Weights of a small transformer language model.
Size: 8 heads of 32, MLP 320 ReGLU, 8.02M parameters.
Architecture: RMSNorm before each block, no biases in attention or MLP, untied embeddings, normalized queries and keys.
Training: a variant of SOAP for these matrices, 439M tokens, 3213 steps.
Each number is 128 + 32 x the weight over its row's rms, rounded and kept within 0 to 255. Layers, rows and columns count from 0. Numbers have three digits each. The size before them is the row's rms in percent of the matrix's.

# layer 7 MLP up, 320x128, rms 0.404, rows 1-17, columns 0-127
089:147111137150128128098119187103122177090100115156150180173189133145144108127101113173166115158094170130120129102141155058096169096132231163090166148159109140115133069115136155065114129143149102153049134091096143146160129135119058118190107122155127108086127100103130146098152122104139151145132107123096117130114135146107122104129133200073145207130168186048161154129117147182108122117153
094:109138109141155121173166180108181118133123046102177110150078070146106187072134121123166169118121126162161147103106134158172148112076107138104150151178139122143085100092061115163090108157161153175144093084133146145096176159158132111138065115143104116101110114126144087132115100116173152087122190058140122171147048141100154158163145172126136140142143091120105094129153104110145195164182
098:101189096163099151097161127116151121187141115117163124129058035121106126124145153121106123095141077121069140109057094109131082158145127086177109085130122131184112142088096094191066131181157118129103189107101111086218141111122138098164118129162174101098114101127101152093148149209138101096141114110114117156109134110074163099105115139121083137071154114147120160141131137150140180106144
096:100126169115150117094133177170149163149079190108180098116093184100104134123159094158195133048104135138074119129132146183121052167116138100156169134147118159141146148101190083099143109147141135109140169139107149168076104134138129148041186116100126113108106145126151157121149124141150094143154141122115119159163078098090054095080139140167192082140100114060153147148089108096130112118139
099:133134188142165115078120120103157232135180108151075177109097131113167098097135126144162115142227079114076150155073168116120133144111099100141098087144086145211119129177158124144146128199129119148110099126118144139136104157121128109120120126114057125082146146116097155154177077121148130127118145115121119092117135102129089165186103153124081146112139164117100063096098146129107166044127
107:153088121115114131155148140123132117174112163105079122049175137047107085169100053143126145087111117158120139169093148138137166110138138151189157184133112111103110141154112213192135103130145163155136153094171139139092150193084134110156144150099088144132106090155114097103107139183086136077151127118104088076112176131186135135183137073151114159100182133101125105078152189118126112127140
092:014151184150180121096092126091149111091192145096088145119175155144185162135133083127091138101084125156099091127166091139146135138110151152108133132174080099151143116143145148097098166063066132116116145178134137105092108200066074169159134158152145105099143161141116139107130146128099088164138175167155140110162075151126140142161139151097130052161154152107166164157108117119111177137119
110:126123161132092050141157113112170157192119068147062087110098177108090159120067115182138157093123149147095109142113164125115124110118142150103122194185175182106091184115174165117137097098148132102175138113163147148054113134086095094099079146127139151128120148139091128101121144134181158132165118150082118193143170126134110119141129169143167137166135155104143080121168161108154177096207
107:100193174093173113150119107164059124125160159130127141141093113114152109115111129122098113199139141071087077129079132114152082104082172148159150107140084152158147125117173139108110076115141166176135162153076137157060090149106150116064115096095132124081137131110105140151069127117130114145134142127123118117084121116095113118146156185134049134158105058086177169112086166140178122109042
107:137093125112109114085173125117215090084156179209081109117165154090114140125146083120125118127111108161089138056092165112190120172167114109164145088121132107140112127161128138120128094127133129176154139205097135084154124175096146066147139127070078157160166202128136145134113113111097165128136181121141158167126126133154139075172138179132109109126185155136110173099182082096145128169148
094:133091047183128133153128124131158093132147150182115146100104101090116155109156117092126096173113094167072061103146189138122209138156107162137084124137147096096073141129096137118140120072098101129155134100155149084138123099115052127187151141062093126167129226145131137114156149165072128110110168095171178117119114146085095153165131118137164122141154185126131140157100109134184163134108
105:100192098138151175103137177128097140105122137117066166072166133112179108139133066151202101154111104067128122111177139184101112122121125123102135138066149126109116137105140143134116099135130130135077186135138175129134140172170132119143066128093178184143156106060189145114098186124063131136082098112152149122140145173161127147097133165148077136065117125093101121151078113162061095091147
096:141059179166146165117101158163184122129158152065111096100112101050134127206105121097125147158074116073103108145131189103122147139110116160097152092103141144155177118131138153124124093136084150096174138162140175074108151144099136140166182154154143167145167171163162171086074128118100127111170126130157137090148162135151154132092095107167177066098163151083111070128104132158156112123064
096:138208145166074155080150127178122087109089103143188168176153105134157133146097145158117060091126120131193119101107118067133098124103102142130167152159124130120126173143120176186115073145175239084116155134161108135114130125203139127141124121130077079142170126163177177149085159149126119085151157147110092130136162138077121101132132116119104159084135126158114081092106143104108129078153
106:169121116123133086164112135174196096122147146088138110155073086123118128192139111111161139119186143110203145111078145094134134118117147156079125142074130119141162218125132178111107083130084113111122120191119133123151150132171190143076174137146177087121176163136122097166123126137159180126169093133187171165140085129125148145106148062102159097095193135160201102118136136138094119103132
093:172154101184160069117131172149142141106149088151115159143153226111096104136156145142147104105130161113185130095146107083104162190141080135192117089116111153106139119090116135167099134168137096128173109130142095117125121145151096103138168215169152128102177128147082142159126132111120129077156078147084122179063181144104151110174131157114087131075126200109087085128116160152138140074155
107:186136169137150114105094129096100150181135111183167151172136121080155090133167135153152113074156145089080120107150103105119071104126146080184074077127102152149168074122178127155106095092115130213145109043145107127153155100158115122151113104124112167106125103143067111128158103119163082137095128146142146154053039103106116135144141153143082139089134193097109079135108093141137144118144
# layer 7 MLP down (transposed), 320x128, rms 0.395, rows 1-17, columns 0-127
088:071138128174066150146107124189058090109120173129071137126141118150115137113126124156135137155120151052074100161073146141148117120149055104184093107110117131117182128134105120159096155142099130116064102114107099138130108098076169121178118176118139099168099112140134151039137116209131109138138132124097163107164072159161110115102102171146149080166106143120090123094087161150153062090133
095:119094133186137086141129124126075121190099136110099130157089149087159106160112119165163136124189068156085068188153073093117159128180105145138172104111080141129102208148119105112122117096086120102156129170136157071140067077160130161149119127112117121088094165159141155146136091110174143157135078150064127079191153128121109085139106161089132101116131187076155138127106139134094103136191
106:150084130101160094156141131156133132163133147118135064108166115160155130085161116117127153141158149194111139219118151104116198131131106088098097132145140094150169166090143151110111134114108102139067090084118078132103137094128155151133165146127100194135111142105120093129166121090166133152060155102122114087164133092186168156149119062066163157126087070102129139158179102135131154121022
093:152148066174122190172131102155135167093156084161100164086081092162151074138127125104154150149122103099112144164091140178135218151129100160118175124148149128089150133077060178141076120161144154119080142150108158116225091076110118186157105120118083085080141096140125160114130186134110124109097186128138116131063125114140142107109164093101097116129135100144079134110105137101095152146158
095:111123157114099156099094096180142141186152117147115110114126074157146105140141095116145112163140096031094141166155139131179191169166114150098125167070103176137135145121177172137143114106194152143084153120099138132125198118115153090111130105179086123070128127124144118135166190072066086148123151133027133110097118130090102127095127119125154121122124131143101082061088092143126106077114
112:113144158111160087161125080158116072097126108182138045141117147126161129103130084168131146071176140156110178132157146162125144146113082123112126131132116083131132103083098124100126136109152108073116151085135153144177073150087086119128128098128068127161133172133096099167173147163194103195147134104168118112160145076114165078074059128159169176097113151153173129140151162122083090053133
096:101077154168156105077087117106137091121131071048121140079108121132117146119197047145161130159134160182059105164130146120110119156145108116158137115131124082125149181178184128104139194097158160102119107146126108142105135125141165179129116159156127122047157133152116136182142124123107154187140175131133091139108129185096132116128068129140165100193134132187143133127176112148049103124147
111:157121154162099068105091146125158091159100177149128124091187088102147161117145085114167108146091082080146076160111139111173121081105122088042086144132137120127104101183162124105128090132119161172096173067069083138117155119141187156134181170155147129196163130125122124098154115129128160069165129121194156104155139158118154084100088127147169125117149116103169098102164169157175169111110
104:130138079136151157110124130128143120142123146152132131141106137101143157122091121070109072138026123149140129158081120104038153119114083140120112082131130146117051150072118159121157136172197084125158168135120155124129113137126163122149124093103117083146094187155160114083156087199160141141060133138087139092114186126098128088145133177136160209203138154128189148111112117150085146141122
106:144101140148138099141082099133190151131094157130149151118156159189093152140075127106063124099174149104157126103139112162100196121099187104131171113139155097167149094100140105077105143096145165130227120191122151171128143094157141190150160156143104136138113067157169148135130138105170164097072175120127116105140119148183175140121213107105130141092144173159082134113107139140164067133153
094:127129134082073133059092135156152123115052068112079111115144146116165094090120120161145127112137151065154136129107124139172169126114069089102091095113132177118203080202173101107107096066080114121113124156145125092141135169149121114121125111125158146096153081067100071157100142055158114200127108098140069136131103090133163120115160137159130116135106079136132134127125076066093116123155
102:062116092089164101136184120114105136091166152173201104121120136059117129095128155089074150139080193142146117102103162148124090051096095117114093151108119031178100102137135174110107125128146142131121101153094158095199184125069103125150122147101075142125147101106161094140106140123139122114110074094077163158090140134132069118154175105130122109150122123137125178164066114111094124159124
100:117158185118164103104113101127155182090074121147142124122076116161159106131162129154124082158157083118154173149112136175065162127146124166180129137170103110120138133131127101128118062153145070141127085164139124161173141129177047147149101157128145099098064079126101139109179105057110109134122116084144174188147158120103174149068182114120071125083087134115134178084166162163107147144095
086:127097063145143086113149121119088130124139176139102054162170132129081119095186092169135130155159152169102140136116142171170130102135110060115114099086151107112112097115129150114160094129106098117124163162101147086130130133151186152114143100146125134102089159091107103149131118073134126187156085113149120153203099146207109138121000139178114127125142090164158147121106098160102139105133
105:137096163078075109146122097148155189100177136143101139075100133102115142126089113116122164098174189126128115151093210092202129145140153187205132096098172117187123119170140200158135123153166129150136140087107117151118141108103099100092160175110162098115139101129135155156157129107124096127088127187119171090167121120143040117111172124106117108095127187153120157176130141069113082145130
096:111149100121082157119171155142092126100064149171159112133159110123146161136110140158036135085148120049150115125116124166132162175163085116100139111166117112107146122127122145106144146100147124081156132149193096159201103093171145109109092136068117181147111071081168116154146115167151096118144056103092145174142141173051135124165148166133164111071169107144119146136159104159197154098120
100:085110118115139166114117108186143113126148126134144139074110080104119096166098128073091151158046176153182109164122177133159145143139096117157103129147081084125096111119153174100139213169130163104137122089130118157099098214103127176131130173090113154157142188099168117111169123108111133094085138044144094106140176123085111144140190147099198135155108139145153143135104185137157136137173
# layer 7 MLP gate, 320x128, rms 0.418, rows 2-18, columns 0-127
105:118122118162103173100117074122128152177120111122159144136075154135072182107111136122142095148164169108111145118133138141130163056145098061121187126046098120186125217123112112154103133145125117115085096123128183150080125096154171094109153122101119119182132153138115147115110197135136138089117100037181146077108125152098164084093153117137163124160155121151134126118035096115127183131117
095:102158107105121170147167108110108131107099118140066153109110122130165172122168124133029136117117162172112166085112151115103136123135158165144179122146163131056109094100153130135138122129096179097130163116091171142012165097138144104198171139090131120093096124171109063106124178185142140130073131135121203144172125119105149103096123146088129170133123180166134128119087120199138115139130
093:130112183112119162186131122080129130139174124164128150099133126163200097138109106134069107103105137097115057150103122151182140117101175136131094092169113142189110101160170101122151086084122132133124146129164166135149048099083111111144132178098109100099099117141147158108088071035071129171140130162137149172187136180099136114154164125112065120140148120131124066160117111124179115193125
098:162109105100095130159152093129133184170096147104199169120089078087138121145133137121094165101142177165088198136107150112097126115187144144127101071099132165147129172135127097110101156133157166106098101131133134119161102145082164133141130186033159106150115160119120138140095114122090113117120131110197093076112223062142092152162099132077092122132129146157108181126116079095117155173088
104:114110125132131187043176176126167112113140134118084121123119124158137153126180164118106149102207125097147133192089116151129097166111166132097168120117169098055123183096108187166163107116178156126102145121110118110140098137131085124179097205156170126111104109151119159138163117173113173148154101191130179094142148186056186138133114115155148131128142123119104069140118154112136074146076
101:140155153069126127115085053125128090110159155123161104159093060159058128129118182130162153087136114114109083160123142140110144146157140175127145088084146160162108159134070085161167090106051010131149106117093139132143053133127082163151107151059111105103124108145137186106118145089126164107143144180175134097146117127148057120135123118156164152083113104139118133115085132134140120123115
101:095147126124202127159076144121062114046100115103142109135152165133130106183165110163073104098144132065118167182163157192151172157207156143134106109093145113105156128077119160163163105131148126105108115134172108088123133130163184092115174102091130082073108094134117131172128127130149082156109087086101129120111126144130119118052145104151167167117144106167134121186116163155155067161095
101:171147186198142131134107142078146160127158169157068118115127108174181127117133139110138166149151154090162153191161111122145118155159079166123046080114140161126136145102154107125124152094098151138115155086148133139110151165142069149162057069214104156125129122131100128128131137154141146090106125079177193140145104126106158084088149168123119106107212099162141138096092126169104196108145
102:096090045137109149141150127127062103161157104087127091130124123130127139110203137111153103116118192122174189133087098136108094097171167113136089113091135120095099180102087142136126132143140066106100120083128096139115118174166107143138176123076163066143116097142123095112085050111058164146176107143173137129163203153112143123087096132070117167149150121148165128183139172111154157107114
096:142190142112108102131157086171131130112144200155197104138114138076214179130167126064130126101136129180133150141106172186111071140151146152093199147123175103101112059145081132127142100104096152110118107149110112153128144180148109098173128185149139132098140104098084115123069121147164116125140108114089194155105169158129159117113112209151098128129090122105196123119121121125104156072141
096:137176130151147124135120108112190129097112174121114155124068125176149159182162125155122146132142084083060082167170134121128124088152134087168063194140089126143110153188100156070101053084139107114169090123148115119096162069163143118132107132095090099141115124224072149115107104131095124118138086158139148123121075127115151130140110119081166060124113133114150136087082121105151138075078
098:125132101106179121147161168131100182145133084110112152090188114122188132131141126132149138066142167101158097128141111137169087093173166118166077130110146134114152057066089111118121095108124135168142223157146107165117155188150159108067127145157195150146144129119170146197168110138126094197156129129150168117118149193092111146162143143063119119115158118140160078118108097148088115153078
095:132113159139127104180166112193132139118161119093111129175136124136188056109172147152120104140126147146078151103139207078078145122115089134183122117162132100157146149181199082135098152117155165054131116142149114169171083106134195086110120163123147133125121123123120106184104093133108111150117067114116111114189152125137150092126097145123060173162100117145081146136044145141135138056144
101:141129149101135123120120136143147099121188125054119129065169127151147067116129148152111145092077125133112197125191051129190156102153073159153138122126141140175113142124128090085111042143079165114136165157161136151121112132149131107164075128121077110110140162122089158149175071112160156126101077123135147160162152113155077057133154102166188097166152082097122142091085168151143151135104
099:128093129117165128122113129104164102070196163073095108098113078154154063137103156115080097100126145095169106174215145134131142125128153142139111154159143077096111129103178081136127146124116108160095186128106117115143117107105127148101126156085134127096145157135116086138133128147129102126125183128158088141167126035152140155135065087189187165113137124140131172139011092144127144138068
094:126195164110105148079123140088152157058150142127199163099165135173120148138140083184119133168101113112096114156138078179101152130113136126184191130144122120085140149145096054107145093096119101085122144149150131137153077120163133098091178106160116118180104103098089156121188138125099131061152140111158105135188142139203103102079055136149147128085179177145163108144122120128094121095145
094:104099151096111104138196102109136120070174102149165091102112111096183163202114147126170174160115165141107122195129101102087111105117093154147158143165135111096091111152153091148111081133098069086211104101199124153131124082155090179131129138149139137143072160113156134104148118156140131143113124127143079123127113122101135136150127143138098060140023095145165105115143167112111121173050